Weights of a small GPT-style language model, trained from scratch on English Wikipedia.
Architecture: RMSNorm before each block, rotary positions, tied embeddings.
Training: a variant of Muon for these matrices, 6638 steps.
Each number is 128 + 24 x the weight over its row's rms, rounded and kept within 0 to 255. Layers, rows and columns count from 0. Numbers have three digits each. The size before them is the row's rms in percent of the matrix's.

# layer 12 MLP gate, 448x160, rms 0.132, rows 260-276, columns 0-159
105:093142123150154112126138127163101102163109158136106123133147146128162147133117166099085107094181147111164082135152115100113101095083152141112166068162132117123138117097104118131121142161141116149142128138172138140137119146114138132177155120156115122077102096130151151125115136151110106123178096168131056136116159130135149118126153136153141073181133121129158132115149125122165132161130138154130119136099142108118113155124137083124106118121100122115102112113148138110178106145161110
095:089155132150096129133105110094139171070118116105160138087144102133149161112165156110139092121172113157114137113161162139157151096159111105151101122105121155136132114103076107132180165103098148122099158123147135150124138144115137149145149136136155169134079109118138104142166129097117116115109160151150151130135113137159130106089163108151159152129151138131146187120127152142112091163142142078125146118105141105136163141205146124136148120142139138115152100135103143126134118115149116
108:147177117124127165138147110152102109118095106101167114151126111112125112114128114105135146125116142096120143112121133110100122126087143153100107104077092145114155087128094128143158096093117136117113151129129146152112145136151140125154142129120141171065111150130120150147115164124115098179134168109128096109148144112067115107177099145144127132081149191132124151150132176149151114140149100135144104087125113151142150108164130133148139105163118138137107107128128136136125178063096099
101:113169114142119112126088135128104122119140118146151082135136150161136111098118114152139124136139123179116135165168137160143136094120101165125121126129117117108137116125119092109113134133172113102134124124117170108108143147069126132126186125189119084149142122140140101149133114134165126188152161134116133156116168137147186094120195112094166138126107129121170150093140123097118144096129110153148146158085140098143148123150138097146164150104142149110180115147144120141105115105129098
111:094105165141142122139129179133121112097135110079138155148128143145143146112123148152114134109160093200155180104101105086170124119142098141125135147138135088115130110139131129120136114143098109130109163149143124116137106132107127151126169138142135135150106156114141119127156134146128122089191094125141099132128138121074113072131135147143111102124157146100115123127131122086151106099132120143116124145121100110117134144140136145124141114097120111077123068131157198131166181153079156
099:124112164106108109144120111136131117083169118097158110156089174129148130125109107124157148128099139118156138139106124096154152150134120143120121123157099106154129083129099175144109139114150145167094156174112132100106135164106130079146129116162111135116176119118127092180113131095099119128164113170113118145132122124089183066128142129117152119086145145136152134101132138159136091103099147124120115154118148114169101166157149113102155111142142120091151085085138138109130128152127148
094:108139189153089128095163099173131091120175164142130117112114166105120137134109146144126167169154118149147082119128127157152108123118138133133132067116135129131115128078126152094127147128092103136139122144119179156114141108106122150166098118123152147162119115074139124144064154102124133134163124128146127147155120097090118165162115149112149082108132124142142099144122138109125130101136113107095116155144152151163147128080137110113118118110133126112071151103110155104178137128131110
092:124139120142183157153100203113130129108137138133163144142153092095140104137126152095094102130163134171140122114131113124142085126142158158129130137146098152119130153154097123112157165101169110135114106136152115153118125095162122128111109127196126140117122146119130158137140119111123152145116094105147130134134107096113142133138153136141095119102167137083190187151097101111144150118121118098064140111155120157128117105145148121125113119180178137171148122097092120132106122124130134
095:096169105107145108112124117089125097093104149092121146114123166150120131107107145153118118122134168149140118092145107142155179092152107139114091126123145160129136150137150132094096157116119160119093137142139133088092146154148159159171159117155084112154091147137117144066142134107138130148092134119119147168132148149133154095156166098133128099131159135137175099130083175116098165106129150152119141154097141118102114134144148148115110165100110126156108111174152167109125107106129132
097:164141136154122127120121126125108139143075130113155174142087143172115111141133089114091092150144157142154127075130116142160106142133125131069092143129104130150189110145137121106114119151141131137112127110155139093144147132144118159131131146145129150067152095121137137099143140131137115120136104118127138139118124080157112114095109140098090097127140186156118091131142116126107148146144144154133171129122073135143118127111119186101121163090158164107118085116135137136103091118192144
106:110126101153138132114148139140087121120105129140105151113092164119112127147126132169154142120132101112080120163139158136099107130130132123137122113130106126147127143087160151137131087092149155064091148142035135142113136133100138122122127150122122155153174103143142125139124052101106140133118126135128143077122092106134109065150150093147143091129147122086162146154101171137109154177116155136155117135107115102171147142130079124132142119123113141122150152115135123132111142105124108
102:139075135135150164137127149093156103088103126091139110181158069126159137166093125118114150140168107191108095125066115127147169164133127171097122122100108106131140142121168113137138078113097111167128112122126165151102109125128144148142139148102088141113108116117135118119138140125111113127113133123120123089105128125103117122092103088137132131092120147119092108139115159147091169097111153138112138095132106119113140130131117127125094119134168112106099150126107134130143160150089067
096:118152137167134140128126115153150091134092142119109106121115119116141117114156141141125166129096071174116163123091103111137139116121152156128146132122141191113110112132097176139135120151083135129136102149093187137145156161140138130179129131126153133171081139093151174165134135102135137104097135136103123140121085072145136123124138130144121105155122090146092143108118139117187175099079100144140121123158109142153127136127150134129120157146100166098123107151138149149084123154125127
097:115106179160137156130164123112145127127162158073148130158155120087099141090144102120165116136146115146132155115162121137110124131115152123092116131112136138094095158106117168084116126118142115136131153134173136120145155149138111130151151128129105154146122100129089176153111091093122127063151142106155119122087136142133140130156090158107154137156099165130166080142093135109188136122151112103142130115136104143142157099101085114102128144109123128128164144155119183134178137136139138
093:149148141133122120121085134120134137124131195124159102151124172104132127161090148121134139120140121132168116162096128099091099142119106146152093149133103126136121139135134145130168126114177129173098139101158099142138098097162127144090178179134098102144140119139117116102155131136088155082132128107131131102122081141138106129146161172132125094162147086124117131153164119129138119063161132158163132158163137091103133129087127111121104130172123135134180084129127127148112125154130120
091:114087153137146157168099155118176079116147132111102136174124164130078134113133128144110126148133149117149138191142135141148114092142115139107109112148144130101170148111111164116095079128128136148158194165114156136110111139113111124109140085148121146085141090119124127168123123152118141113152110120126139152126121127134093116091152112144132123133152085115112116156124148112140133157106138104153156135149168148114138124128094095145164153142109113153143151113207091149087136148154099
105:129180110178118169087124111147138148135111120090176096096147122126152143117090180162128125102120135138120155123138102144180097105166118123136143095160156128151069134119168149156111153129156152104164126129135091108088118113111135152133144175147054132107138157134057126141147101129148111146128121138125114144106120125107152141107091114145139150153131132104101152115134127150120147141122102149152127161092139125121127167118104122119153128128171094101145125168158162142136141136130135